Part of a small language model's weights: 6 heads of 32, LayerNorm before each block.
Each number is 128 + 24 x the weight over the matrix's rms, rounded and kept within 0 to 255. Layers, rows and columns count from 0. Numbers have three digits each.

# layer 10 attention query, 192x192, rms 0.0629, rows 109-159, columns 0-63
116094166145129125136106120143109097157087131159032087113132127147158116161130161142122084096156136124166133113108071150164122095139122146146103150153161084132146132107066123089114185153133097
141153155122125127137089140092139120168133140124152160125084159126120070093113142144102118154039101135082096144136100110135102122101121137160115110104144119127092152153135080091146171131153114
081062145149130186084152132134159158157115119148122080101152123146108118199140148126120170169091126090155129129114161166203125147112156152108104109138127085091144143107155114104112135079153113
112149172127108159143131148188140078141146170101115170104114144120146169087124106168131066136146087167140174140131109122080143143147133114164145207151096141101131115138122163110065106061136108
115114176119114145097153121076097167111149156121176096155199142103150096095154117133106145162111138134136187102126118102080127132100149102174100132150105094130155154133109152132131160150154130
111170104132144159154127112113159127148114130080101095129121109129082100085131114132152086168146116143113129131111116097155143112141118120142125181131136105110126153162162120129102108165115084
099167141093156166128173081047107117144115159106129166053140116112104165108124146122133148127155163152104131110118155132151088154145090111146117144143131121152122131101098103151120085169169131
113101146147142136077164104132134076154119150111146112095164108126084182103044114109123143118091150107082134127165127150167131153151174168149145164139151139153174107080126098139117098103098114
135110148165160140130112144106116121107134168158112155117175108165104099157117140114176148108143097116178156139105142089118155151125084144130104075099103124146111168156119089134152115164131147
170093091100131142112125119168105080136108178127226126158158135132095078124183142123087088151106129126124128104167121138126103122155095162112136150155128128155163108174130139079129109136167152
152143125123136126167097136142117087113133103138160096134180155123142139126123120152119132110105173113162111149123095112118139091122126179140116080149144140133134143125141157129134139099159158
133133142116096148149144156082123113114136139118140108164090131148100088187137087111099130083078151117116104124142115121070177134128104197150150138088108164101178108144143080147111092100134117
113156100113131134143119151136126116126153123130167106163153105126127150112055176132100136089200166136134134147191146112109073088105162123131126136101115160093145100109129161119133108096094068
132136128116105106113077097065151085123148140139157156102155099132150108151143142156156134127186084094139148152115101131140117126119134167095124126105140091130107116096148142115087082156093139
105100104167116117089085130117184110124153102157172145159108171089118150166098109163133134126110153068105121131126095112130126113117136107099127182128098118111156095161124098112149142120135098
135066155085141126094161088152132106074111108172161153166108129112130101136094221122093155107109104204057153106138113157130140114117143134098111134130155100105102141162140138146088116124104098
115146178170075129114140197130086145153099135161134110134124109164113147119160143109157155154150146134132114132091116147111134135098127132115107133142084084147135175123141127094095125111122116
139121127159128133130098149155123087125118119161121078125154144128134128096111123123132078132136109122094064150136156134122110094084165077139155135132129151176171144139113110144118198140206130
142155149114138087193113115125139128175157133121133121143127083130145122140081125113100138087113160132162106117119108128126126100137155145162139138115113096096112102125134132148141135137123134
158131135168129120160119120115091096089135152131153127140135110139124147130145119129121151068112128112126106154116101133105134137062116133110119172126136162170107145131141129098118148105110103
105125101127134113112142116113147047137108133108094100095132121136133128107132173133142154139160138140127143114132120102139142148134141130102126160142133133152178146137165118144138151111110098
110206047124140101141098139157140124143097145111101131139110128101148095143097127163093149126129098096111105131127115106093136128133133115129132104081124136168095110124114134142121107120131133
120091126148140109131129152122130155169142114121097131124129126154110122100142132108173088119122097130170109128121119103147115136135123107151147123131116153125123182157133100171088127127122115
180138149124144090104129106119130108083127135121138123109144159130128166130128080166092119103141135152058102141125100094117138111089141118153152161107105139145080137136114161114124153089117080
126117139104126169108105163138145128127111122127145117115101118129151139114148127160120071196114154101122124099142185136145110117150138159116126106104179124148153133108118118139172127109130135
160087152128120131142107130134102111151103132109123122154106126123144131110141099141148117138119140118151142100120124122083168132054128115141154154136113168164129142153132175138115143105129109
114114115122114129151091128143137111135122134102102104140091145097117120141124149107135126159159174142146132120134180162137108130101131155132105118176110104105124082124133111146126118112084133
107125159123131143153156088102094133127099115109148125139168126122160141080101143124104103124131128159161129146117130120161127152108147105122112107142099131110108101127150155146116110127108160
094089141136123129152134144122103139124139136103154145172123116133129146104140156140176096130129139136150117101115131120121145131086100115122115110141121141122138124153179137134120136124082094
085134098135130128167132117137127135108103150094087138134112135106126093141109100154145129147120157130125127121108134133115109126097132095153141126144147153135103124140176144144106116107120047
165116121113146135132099117117113111124135124149130104121097145174122130111126145154141145120126100138111123158101129114130121089145121144125148094137122133107115108122129151149167140132089138
107170121122114152125129151143127110149124128103135108136131136099114124174153095154124131148092122142137121165133135154128168138135149122098175149101136124143162113120077128127128081130135157
075151109145119122094133122123123129118140124103109095124123118110137118159153185129149136151108106158110143077131123140133101125109108109172111120161143149149125113160174131103104126138139156
089106118129125110152125109147096111165133091098114144119130104147157144101118138119149155092130135148148130105127153181149086144106128112084131102120142140133148160161182100138129122112103149
159093134127125115111136141144113110143134127134129143136130145112149164116137093138108128093163105101107150165113166117107154130074161159114136129082100130153137117128123143126112157124118153
172118173121087141161134185119090084115125104163128103144115088124138159114130129161138127125125121131160142103102144184124159157082105132103129142152106131168096143121173141130121118122129133
146074162121126105133127096140115137192106085158126154094142143163125148122146122101126139120076139104130108140161101126126155176104161088132120176127145162140082189108154115124121137106152135
152155146153152108083156105137128151087130155153105107131140109168140146119129168115137148085113112179128143083140126142152149152133093106139130103113116152156112104111138129101153126119167130
125109092139172110118184132147139153087108127154117151081108127109121117137112104116084142095141167153157126119146132150128114131102114110140165152117134125147120102122114144126144131166161139
146144107133112168126138089143130147139122126142126122135119141115133122118108107132101112155111147093165151119112123151112143088170122116107129149084135113088159118102122122089108128136123142
113161117116150158137164138128115130134138151106135068150176097116118117140172139126109108125119120126146111097102120116102146140128108174133129095155149129103108140139162137147118139151122118
138091152130134079111137114163093116113165142110116138120135136187149129099192078117195160075158112162132144125143095145098146166067114111153104132125138107142127156140186133085111133112123114
151113166121129154097157113153118099118124126122109108138169111130125142122123181149139111171105111150140122124120140139117144125116145131151135108138137172155131138118115152160130133147135171
046121127159150156133157086141119135120141143066091156139147135120125124124101113150112129157094117118129107148121107104145067115144139143150142154106134122114132105102148140142115105143172158
110126133130141165094122131113119126110123148095134132149120115129133122115137113150123119129126118124136087118104129109095144096117101122123141129118111134155120105129175127146120106117098109
132142137150139105099139105141107138146145121161134140105145142111152137139135153087137141132139137102124173115174152127142110163142128147118138162151136110116149131110089136089143160140178167
099159151147119122142151124150164111102154128151129069151105147149128138133135160131097160142115121169166127120150119153140135154134110121155102046121143138110119130108105129111113097109136155
096107172114133081122155136067101110178148124078121115127129095155114166113164129147139134129153125143130142089123078140125171100090141147108116132146123111104119132166140161140085118119129107
132154100104141137123138164143124117087127131134127136132155134199143135153090093159121113112071097121091136141120145122111103103163111106126144136121130086147132138122107109107125116119136131
150088137144146121090141122172153113138127100136127118140112125145102145116094135113097133136109115141129132079176159129162105126145149141145129101117125123122144157164123152116153146147123111
082143134114158120118137129130116150106141141112125144148125130098148095139142112162136136159149126095127105092124137127109137144094119109134134148155105165127117178144126152113092151117145112
# layer 10 attention key, 192x192, rms 0.0581, rows 109-159, columns 0-63
101095129129128131113163111145112132126104097132128151088116095192110082166116138125140114094107109189122134151105136175118116122131143141147113149137131110090189145155088121109116118153132096
205157194147147145121089132109109098178104110147100178107128113143133120063120146141108158174108159097127115146074132072120138134115079120208120139193065149134112109123124104095155118145124142
085119158224095122120149129136102170089132153168123131106132090158136162159145174149145145146120126096132121175127127103138092129119185147108118137126163150119143124118171136140144118153183143
157149141154095127137096147102096125136136159128144155087168123123143136116108129104133105128130149115135148118120102125177183118143112134138183126149098162095119123137164136128144114143125137
048156154138097148129133097108134137164135126144157133138159143134156078146136111154085114132135119152094168137137102093121146169126112123108102112114126140114107127126131157107107137118146130
116103119113099126167191106132137130185132069090127055126111140135135155115113155113176129171101154169137132085129112141111135132160137129158109127149127163105113171126165088126091126148117080
145142185098101154138150131118137173168126144129102081120149137139156147156126120136140111094157160082158153131158100151154099104121054115073162119168101118086095144123120086174120152105163129
120094129142185144092115147162154148147130169086119129130129121140184125128121120145147123140123099151113163088186126097121137081143172144076102105079111159179127134072122097122139081144113094
112096165138073106172141128122135134123101123164102080130138100101135191121106146129106144106091111135142127126085143070138094167143077165134133152137124175156123181079144110096155147090139171
174162134125129178145096102152121140142132130143110111100102126121120158101148187152090119131134096163142154134146131107119105104135069139120130105197120111118206183118161106148163095105113156
105099074184135110147086123147145162107147123092137141099104134125139122147147095133110135106118175155116062131139131075137113105104148150131124112156147170116091127073157137151128070114101154
138135146146118168124157160111154119107154154113127106087110128095128079119075156114110136133115123161136065078118132131130179110138133146143126099091205161119156156122101122201115126104141107
089141146119148123150120117121117116089183130084152128114122148127131119144008111108123116088116118109086118116156143141126121143107090097154124122152155175196141133175083195144154160132134142
103121181142116072109116134159138144121141187140113148134176151150099151086079136140123143115110100139190143092066112148127178080146082163134145115109113131120101107137146115160107133133113087
156101118144177137104129147112133095136136148143122137113082105129152134103092138146127081154123126183080135093137119109099120155101125110144108156137152135131102150102132144140099154155129117
138137115119068105142141118118065135099165142146117110112175137146161113111123104139148114124124157107108168108130105114174118208125103118138154147224142149192103147072134124122148159141120111
091098154114122165131161169107159124088106120115144170118148129148179151155158127127131109090137138172133116122177109138107156107123091119104118123095113152110165110121133131075118169081132187
134099118127122166130136187126154092115122082177153102164130110105175085137113135105105128142158102105143147138141138095140117090111043130172135130131119162144165102142118125123144150162101149
131147113137092088138101073131134158143146159121124117103126101176146117129100099156090139114132122102130034171156121144177117127189069152088171138121134116111133142124126157145174103112112135
139120106091126134161133126122157125120129120138130127117135129153136098155110144151106162133102129133109188159109112112135106110129153135119136110095133120170107140113143116131128135133120147
141105153095180103155118104138124135111114150135139124139155127101113151136093125114127128110132131176130139119126116140137106126189176118139131136124132142123147119119115131097114161167150110
146151168110159109156126136146149139130114150173119137110079125118113119113126140130093185111129131113119118148159117107141113146130137126104100124063138128103156173086160122138111117094113138
135106074147147109129108148133123124158114105137112151162104126142128112151149089104144144111114132106117163139146136134099160108139104119099109157114122139125144177152140113122126110132111091
139117151104180110108117144126107120129173118104173111128143129093128127168097142160115099101108121136094124122117148112122112127125141113127142144119111143165132150119073119127149118100113121
117153128113111109111115124133092123092113131159142121139126118137097151107148132154139123102138127093137102116129141136106141142121099159126114130149146113104112103152124149135122162119115128
127134102127135136119125145107140117126118118126121142115152139131100109120120139133122152123090136142118173133125110145143137143138103136128132125113145122124111136121143106135140085111095110
137122087111099124136115147108126130127140113126122138108126130089115106137122165112159150104114148140151138111135147163139090160137096079125086099148143090093126097138106157118152111118140160
125178059160123148157118131108136108113131146115108118125133144169112127119108129125135151119124137163132151120095135136139153142124126121109131113136119101113132109137130143158156116130145185
104137084137137145138121131134150131109110119116120126142131129137129112138130131153126148150104121139142163140141093158160127123132123115114124102148125106103137122126132124147135094140112137
143102150138124120153104144168135144120151122127115112094126168094116166112100184106135120140131122143126114110162132137160113118140157105123126127159107128128141121117086116113121151144151123
120120142103121152170087129152138124113151147153115142159126146101123157098146131130106114133132130124079127138096111112150115111100129156115095109119106121126096103124065156154134104126128120
148092125123129105080164134122109139139158128123116140132133105134121127114109154108150098128147138134116115107117121104140128119120141129136126123133126122136170123143133142143116152126135131
125102125144101124147147121092130122129131107146134106131141124140121127108130102165119136144117136144117167140137107139125141137122133121139128121137116132131095103136158105141102118113151106
104153104137111140148135114132133116115129137136149157122131107140131146135124102153130170123114143130111191145133114157126118134133092156119128129138132112126132130139150154152131107139095132
151103121112174132104117127140135125147133125120139119108102129104123157088124149098112139135159084118122172130102129128126150120113144149155081159105143161143122112066126119124136141122097176
151160093136108138139147136137134113098140112135113129133111150155119147122153126120123124147107098143141150125114120143129165110150115147092136113110124115146102133114147129142103095140120129
144118150130150151094102127160106107146140140098118130141132128141149127143149119104141147143114153131103154136135116088121150109109115165149115169109113136145112107137162134120129095164088101
107139116136107125142117120141118148108134157122130130129118124144149147170111131135114153130108150098159161137123128141099124154107141142086127146140133117124096119109169110146132097089150112
112155101126111137094144133102136104119115112127136130131162107122161121159115087119105170100121136123130114134110126101131136122124118135112130144086141125130109105126127139108121088094148162
115130149124110148128151135098132149118132144146124131132166140123101150105147117113143118101127094060170135124105142119098135141143115125136104124137142148132152131123192156163098138125091138
133133111135133135128163104115164147096123125113108106180125150145097097084137158124105134124114141144123111136145110120104120122145123104146106123108105144159118121140108138149116144151134082
083118103101136137127118105124141133128124130095118098120145130130142106163126157142117145171123121126128189150124098119134109121104108138144115155118118125119119131121155130155123092123122136
133108086153133131128132149112154141120133111113088102176130139153096107095133121122161111142110093152122136108121136143121117134133168102087093174097142110153083116138142129121124098111139119
113136150135100095130141125143118109154137144135115073122094120097120169091113121130126160155148168139103090107121141139111110144116151140121102162112104101125131107132145163081138170118111097
118147091129120134160124118120167111100112129145124129142111117129116135134123115150121144123097135124128168126106121145149126137143128134107119095117133111131119129126137128163125116108106126
141097149116149126100135108137105142145154137122109114114128132138154133105127144110115131098164130109155100113150134115109153135109126113137121158142142152145115099116146132093115134126145132
107154089151103136142140166126129141115113130118142103137097122144164133168124120149141113127124088155163106153146145155117105147108108111115130107144140144123119123120156131151158098111114120
127110142126145125099091158103133122103130095136122104128137100093133135139129154175120138140119119120114197123126116181158134125145173113129111095092083129103121117156099101138155106138126091
130128173119136138138158138162117143142127120135138124138118118108129135167139117143124129127098141085098103133143132120117143129125119132120158146106142125143119142121130146157100147107101130
135116093142112138109153173121119148143061080134128119147126111114136161174142145134137111115106130132138120148163119128123123112137119097159114161151154137110091101112152125160138070133145112
111117129128132146120106133102159127119124113139126117107131110107124109115109137139119157102108141122129152131136125124133137130106123128097154112133143134126123126131140112135130101127128130
# layer 10 attention value, 192x192, rms 0.06, rows 96-151, columns 0-63
114122087125138084109104162078131059149035186133222126064185176132087124140095136162142103123073174112124109076104134127116114110132132136112143090141117113147103117219119110103128162099087156
187088103181131132141076166083131174097100114121140144168109084119160142131103152140090092130211101131119138163115087086145137140124162096087117132158125116134117105046178113121095145094072135
108142112130126170096125156143170179125163125116179085093173137134091157089134150072120130190078152196170127114154090118103084149111187072136195130124166156135112134126115048133132153058152123
111148107108119155076129105166146138099115143126107114091100133170116139155117105107155160099180087088119088101138176127075123107136111138158148112184093151133106100199172141175145122143106146
151119122107164091140148149094127109147159117087111114121116151137100139104091111179120165102112063172179137183166120149009128138095108159140098159150194155075131076174095109086096183114100137
177166152128133100156160172120152163151118146178101130121112108109134159144103108118148159123118113092165108132178104081132154101163152129089099091192132141154132098128111162127134168131140154
128099111100155131167120152154143157144106118147152103136143058093088111125134132107131019127106135168168122097152178151061153134128119129101137170172146062097091100109130194130070132092124117
173125162185145119114136159143138111163163096152104131057141107099134112098150112125165092090143095088099107163095131154126153185133111144088174158141155112137180133095150117115183162104151133
120156125145135187106120089189127130134109139107146100115126157096102190117134119140139139131128063117067124176115104187151133102091102146169075199132105091168105144090100187190087087084103125
145153115126109137098151154092110118124142066130170103147157119182163171169096113184167226173132135093104113143174119168196124141090124171148183087170098110139147173116103178088101153126054101
170156139157110082138126151185150121068104186156125177139154151121122074143142124146134100203141103108181122114161161086180145120099132089100161170140170141119086203138146214141126108140143139
100147168103086088128092157096091122181078116128026173162098125117164161171175178102071098079184110111097153151142086166047164108073121160167131094107161115178145173142164132105142134143131089
137114144153143125156187073136131193113092041090117107166139197089154158182099068136113098104159075081120127100187144089151126139068108171173109113087053131099097104191172104133112144158125157
135110159131082173130093171129126164134150137175082126146126096109146173139082122146126160116101174143116114125102127119120131157113135073146162163119110112079160121189114110120144131161106162
133134158148106086095217121173177138185187118161123167133138112115120123090163208142156173150105143141116135072125080142105109124156128150213157094132143105137131084106116090135130129134110132
161123153063069109166140126139106107118167161116163111174208094149143146070146083104122159050113101122161118102116148147164097060135167093130096136090107142151165102139128171127153117119191137
103108160136046107115107144135109121100153184166071131131042101126168086103167078144123169130194104100185130100130094140128123087157124125115192088089151163125151146097141049129132114152107115
150163103147140113158140130092133120192138132118103155118095173149104176162116112142144137154126115145114094020109077133143118120122138169155139131108110073125133135098118098136123129138124108
126144137088128151110152146155127085122160157110063134113154146096140125151104161069142147096149093164148114137163158167093143125145144105102151096121152095155071102116118129126141126021107113
115156099097149125137101126117132075113089121110141142131097118119116077129137081141142121113066157106111116110149103124182175171133114182190151155144153147110196117157087128125127110061215128
151134098149105125133108178124091106131184094158084092190199113114147108120126138081059138145077126153068115166132136100118137116038131188162199107099142129118166134159135081153127161183142147
111159084113176127157123170194115109142176122054079100052192121167117106152167195122158124077130150129057146179143098140094200113112057179108170087137191149041041140073167108141115154165154143
146123087145155220232091088110129143124100131107115173132185117116145170070161132116094100103149097130161133145090123141168169162127074111108176150149123195178162091096149139110141130159122121
104194137142122204121060103166139145128124074138122166124102189087124078151163051152102130101138098126088158107066092161160067131137106144108151111165138172184164088173119141135168103050122122
106125076096174098135150194121104131094124170189078120155157203086094187095163160138110164107142092148139111106114136095159138159150136079148079153127057149133195114118174134146089107141154136
133126121164099092130087112143092133107064113144105155060105142140100123139111105122063159098127120134114129153101180100162106170098121125146128076114172041158115172150162066166123159133137142
148105131140089130136133123158133147104145149154173148192087137151060154132109101107166191125126205113106127110120153097147102147126152151144025123134119112119068139077138091130112123073168113
104160165191125161158092163100129095131060156106081182119096155096109116086105142043158100116145158067158129120148076110159089049144146148115088128122104077107148179162106160105118183125120142
100082117152149165148159151086138168157168122141095111175150099105135146179125161129099088107155158123144131112115164126129136093079100129145116075120116106136082173084099107108169175153109130
134143158145139142117163194176132129096146090120104164183161187146104101181128167127118096133128041136109101142070115148092051124081137134082140077120069163114142181132157107137129136133085138
140152145110125108119174136099121168200145109210116146024134112104159132196124076170150120123111078139205122158115107088124145155058093171127106104110138148126087109147127156098059137114118147
115153151152124129244102104112132115086163101169146112117116135126105155153136098174167116097080158165120127138195149188082119112106118108107091188131128077166098131109112096089124122149136118
120124107147223127114096108120146129135146162093147130140097136155116111127161131110147097117136130130105129141128114138139081137127144158138128143118159121140115132126116068119143110130115122
144145150109145117155104153126082112107152181096105100157150101143140115083140142128153111109164155167124132137084116135141124148135144116116134141135169122150135082141125111130127138134142127
146092132173113129103122139102122153153138156114109108181129119138138130139114109151130129112142109126161130134124122114135156155078092194095190076122153103105097128140149158118089127112142117
156137091139120142098092100116117113124122151130080091119141098099118138096147095118158097123135127132117115116130142147140134145130131131128108138110140117130132115157167177114127157130130153
123126111143124132129103112115112134123145159123105141133143138097183107174138133197123096160116115146142136111083127122140143118136163114065133134141135177173176142089124099129082125124148138
094137148168151164123132133126146139135124143167175150110096128115155141102105141159152135131145068132133135154182141151127094136112150102105139148105040124114165139164124131090090144101099115
129111143151145140118122129156148115110108144110128143118085118115135108122144161126170149103140111130095114152188111124156141182108089134116139090121176112128148158139130089131139131148115109
160122129136153078121133096143123128107096186087120075142118127164142124069117105105141106149099113113077117133104135095124142158121121175080127126108091128166115133120140112121103132105141153
094154145134141134118160162102109152148108127190148139144150112085113149155131164125060094126149196127130136126103164135143108128131102097135118109104161116159129114094131153156142106116115110
108096159138122102142106122170131081131130142151106101146131121129139115115163161104134114134160091130116098123119143107115194153104083137099168128133138081161133169137152104112129161132132141
076141141153136157140155176135125146117123119142138163171131145122127132096135121101119099123128155125093132128103084093149143135120116143121140126127119118089138060135101126103131128108120145
114074101167131110131097115149129148117099100103131107106087119130118124128150137129148130068148111126134142139141142161105177153148133090179131121120142094171123154123131114142138146130116140
128149113151136154115138139134099154128110144120118094124111124162104098128162116108144132121124127150112122129143113126120130131114131134123147106131154083130118094132133098120119127139132142
144117162139159100137121108152158103079142121141130126123103137151150106118109155123196155129137100120094124135146132117129160103145147145091120142111092127138103156112117106114134132073136111
098118145127106132145153133137126107125119128145126133139170114120140158110113113141124113141139157139127113120095165104113084133134147132083129145133097160118152122142127102113102138115139121
145140125101149079104114123066158172135054107115151146108137160169112102129157161081063152119119157125131134102095124130125134139136115092126161159136090128106140067086123151149141125149133158
091139129152127172115070139153141136124127126113092170128119117151104102124134140135110141128105087123140123092112130106149179109146107122151084176153107093122164073109114126104106138136137137
138123136110117128126088107168155099106131129163140132116168133146163124138100111122156123167120087132148116121142157103127142096130125101118117128138100168164111159116130139118137123100115117
168124123125139083118088104112121111122088139082145115158132112124077108112138120142153131099137121135143134147121148139109115170145132129180109143088108135124098122155138149124129140103142129
170151123131130178116137141146159105155125106131093135110161114128168125152141087147146150121113092134134119126179125165089116117125098139085094088128092149125106150163141159135139118113101148
146099124111126100120149089129143137157065105097096128101143149128097153079147113106128139134127143142076109115113135116141148144167127117115130132155109079152127141152124138140146148166155161
102140118128129109147140100116135072076132130143157108132105116143126125087130119124120116161149160155110126118109133133142143115129137124130137126136154108114133143156128149132120152125100127
159100142169148094136166128154113097128061152159144125156080125130122133093150106136152136102151119117112124140096123127107138157111130160082168139123174123136118127103126069106121133112163119
136129087107153124153133107114117106129147142123151102088128139139123205143142146115141123165151126150154135114111154146115117115117111129156112150135134152172089102151127131163123100080112079
# layer 10 attention output (transposed), 192x192, rms 0.0647, rows 96-151, columns 0-63
135136118162156119125133157115138067159105135141109159065146104145119126154091080075182081158055152131136155069104069184105116163154145097117151115151101077132095156133123168132158168113057089
150130138133124128149154127115147156188110118135171090137121122151123108102171077150100084143183070149144172194150104115175137143080108044124095100141123078138122167120182152106133106155125133
117048124107119183105117134133116140143127126147164092150086168108136120070059097136135163139116134178103143158190109150091168150140161100068123101146151132094167161075127147191104144094173107
073144118075104161095156111152139137189146136191139103138135173132114129149160077143123156139185138110092132109112186145077118150198087136147165041192103116138127118189128114166171093168066142
140136087121223144128170146080135126130115141108114100157133170155107178126127110136198170129073107137076125172121153055078139158125106228109118155131171116066143142180091126115193138152124117
119138130078166146105240145069154155141156118146119115160142110076098128133130116130106166104088116088163150109148151125145119146113164136190154097157103116132172083094164145107090116123113146
100141119153148127201084122116118130112112148110125084146137121064103082149184101149173104106118156136145190142157186133044151094111144088151145194104125128103086072130109039149155169200077096
178130146173135138097125110138113147152141129068154125125163102126150144106149134152109104113134107102133140172141137126135093100149172169093085145107115145130141130129157104104094129114168152
149123155109141144163152183176123179173153159114186122085158132137110113170143092113142140081158081132073183147123136150144108152152115038145094164075153117120122110187066170175178121166069130
143157150133131168149169128107110104212158135117115117142138180116166157189122119173125169216051146093139185166083102097201096176105150098156146068135092056114142168088094158061124170126050167
129158098167064178115121122204158049156120095165121124083166174155112118136107146122082110121149198101130148144094174118154159090119150062104166126120122118106133120101194112134096196157130105
135105092148154114115152107072098096141141171112034176170132101167146164194154162130061101133176122111144129183155171163106075130075117210120117075122158115207128197110169125160092128166101144
128163136063121127197124177150132147085119137099155134159165190058102119144076102172103064200153067127150167161135162114135119132070071208133124097095094111087055123138176162126188117151123103
154138197126092106114121108118153147189152130121114131104069111131178110164128130108108145104060170145172083167074151175086161133125186170096126157177064179079148144198128122106161110170057165
146065175164161080081143141144130109093147131092093134139108121104193117094127198132118188156152145134130126101107105184092161127162172133138140035114097120161100083093115107141085153111118154
089099128055112144181154139135200104134157162170131148176147072073165207122135049136138156157122099131072120050125134122199135087093145070164161117108123142139123085152139127130158096177221126
142099124066058167129091098138135119081142157100115143124082121132145145115148111146153164163161157134086115132134103138134171100143176193145140104088080183142151143125149130092153138169132138
155145128177133107108132116122190124197141131108087087104167136091087127040117123130132163132156164120159100030078099157124116111117157088152093128102069094137142105172148140136102157133089170
150146169064142118154140097107082111065113074155114119094132148101112088112111119129113154153135125177145119130216130096140121133103147062114142096174088109074118101136092135109092119153078175
115154135107164129137154095135145090090099131127131103111098128110128137163182105141153095164114099090133197123131129144154133094136205175129120146114138124110194166170106115138134143102191112
180158117163125111105170120114162173178160187086143098160190098170116160103089150156196127095084103163108090153152130110152149131111072177101141058124114136118100156139148161105111136112089133
127192145071121105130125153132144124164111150092136139107132141092101181183116174084177052167178088142094117176136079115111147171058112164104168118201169143130078081111189148127113153141145104
138143088148115169185155173096099158130138134110159109158140086079110138123154154186087061139130110107096079162142121119188106152147166162103158152107157175175105105128139117137098142128124122
138175153130130215112054067151123199104128123108132108125183206102097094130142083168075142074133088150163113099118088092131099185155151173159128075132171108174120179119147120115119144133155103
149143113128108126127114084114118176167053117102195172086197183106151087132206205158097128068127135194092087102097164154148122139162071058158108090094090107065190115131147110156115093101155138
087155121179125178112083194140138119158058145109104143145138107157076158155165119103100133073145162156141119136128184082168161144104157120118137156134092100089086144104150157121195127132114100
137158205166108144104084133139104126134147140131195125186124146125058121133119087049131242151092145180148150147163133152140096135140134129130098107090142103140127133118130149149100135120150119
169133163110090092119197107094144146199099170130167168085076151131075119127097120121142098131176169086130106098145122155172104069151097114141108152078151050117098144087075110096187180112095125
153149154134114134169160131118171189154124139129141153128086143113164101169129174114114089145150140125159155144122137163111198081103151159140165114165155139174114198056077112106099141107078124
208198121123118112151148084165144117152096170096156227154145126123115148233127095115180095076113094106140068131140101084082146120080130148134114090132120162136132157130133121128120148134114163
068160130141165058139170101061085117136135139100083202020177173131160148186143154135125193157141089117101139168158125127130181105120115154077128102144111119108130141132111113108167100101064152
161127148135128127174115240131106089118136132131095121088125143159079109148119134125156149098113151160101149083171179131098104137101154188123084124108115145102118132086106131068123107140174144
157107163129140107135165130123122066111121102114114129112152116122124146117122120114092084137103135142143130169132145115131176136124162103127158116089120139083139107149119154125117122135119144
121107133146124137117147117120143132130125129128116142136093133120142149113128120113112134145114126142119112112110160162135098137140131139139129110133128103129140145103137135121137129125137131
109128109112131170144137087142108125126118156145104126119154121130128078115125133127180118128129100127123099109142158126109160089143148138093108162128142128117146121139135082133124113111146113
148130110129123165120166102123161119128129127133150126127120070098168122087100123161150147113138126136155191117127137132138155155153151139061116136138125112145145183121147121098133115157128123
141154155120100115154152114130151134109140155123127136093093120168127122127121144088099130180145131166144062163119147150136084133118112145161143115127090115099117095104129128171137139148115139
102131117111152096112109112123177140172085112086138153128140103162133113158115109119120133127142129136150113120132124102137094164132136172154176130142113189125142148163104098166125141109123113
094089148149158110144134090125149135141132118145146139132173131128126156108128130074135118074111096140182144126123138143151151133145102127135139145121130135116156123173121109090124126113133104
123138164156117197094163081109133108124151140135114102091156138123157145161127087142145111133145123120135116127132146133116173122143145102145160137123148139120134162122087107082105161113147120
169143126104182094117105142131138086135163103132121121124095125116154173101131115146139160115149155116142150132160154106172137120161119143108157109069100095135111104150145117132159131116096121
148112164127150156133172153091168140121110131149154106129166135128119128089140155144151099135137135087162152150132161120151162119144148160121141121089192105119151116112092111123134099128129128
095096142112134110082127116128143164157119106096141130111152165127127102115184104099135146126117147112131142109156140126118141154103139132168117134160143141101132117129137108117124133148114105
083134141132109145139121144120118114110129136130154111152146137120108138139118144152146138124114127135164113145087091114137188145131106114138134113111119128100160126132134109103136090139122127
128113125113120140140148122143140124134112124123115131124137134129115118145133130143148113127099125145109109102125133133108098121138105121124123129136121122120148132122152109095119136132138105
142117147138134124126138148142141112153147144126128152120124124138120120156121134112119086121113148148141138140106149122122142158096126124134169133125133133124137123128073139147113130122124125
127158128136133133109105138093122123148144158134140107137108160094160131132161142108110132148168139105157129136152174140144127133126128137133147088152131130123131110137100138103146130145136136
119123148158154112139099111096109108155143134116104125139142141160096130141099122156118130161115108112152118125079141127128126108115149168113080155082136143112067080116160156106126103154151174
120103119143144121130103165079119103106117158118124105120138140102126112150118105118154158130125156137095153137129102113082143157083101120087082143159102132123125145149125127120125156143132121
127129114139145146113132131149119129159143159136134121135113138110163108145113138137135118139138127088169130153147140170136114141156127117132161112120120080114163118133093110098119113107144148
119107139153141133134153113128115099142135126145103148117090097116141125100093072124116119121140141119155111147090150100156139119148135146118163144138120113122136149127133141130129123130143160
117148090139088166138117115133157142091130139131099124139106112145104105135107128181141139109124147132092147139097147111110095141140129085093139122138151130120129122130147118142148142115152116
138111168168123174081128101089164108131112122166109132130144142104136105144087152099113124084162125129141189114139162123156152164105120162123093138130132112089111103085154130096114098146130168
148140151114105115118145155131121156129144145135112137138137121128118123137161138111092114138123148130139126124145174109146140146116117146134126122132116115137138106113120150118138114147105151
162114157135120158123154143113139110125129133151140142140140128137139119108152149079140081108107134146141124135072153085124162093129093156110169132133155150138141165156111140112098128090116111
160134108052134117152125121162109114194146115135108162153141112117093122167120141153149144110112097140105100124158084132126125088151157091116127110108141102126143154119117138089099134094156125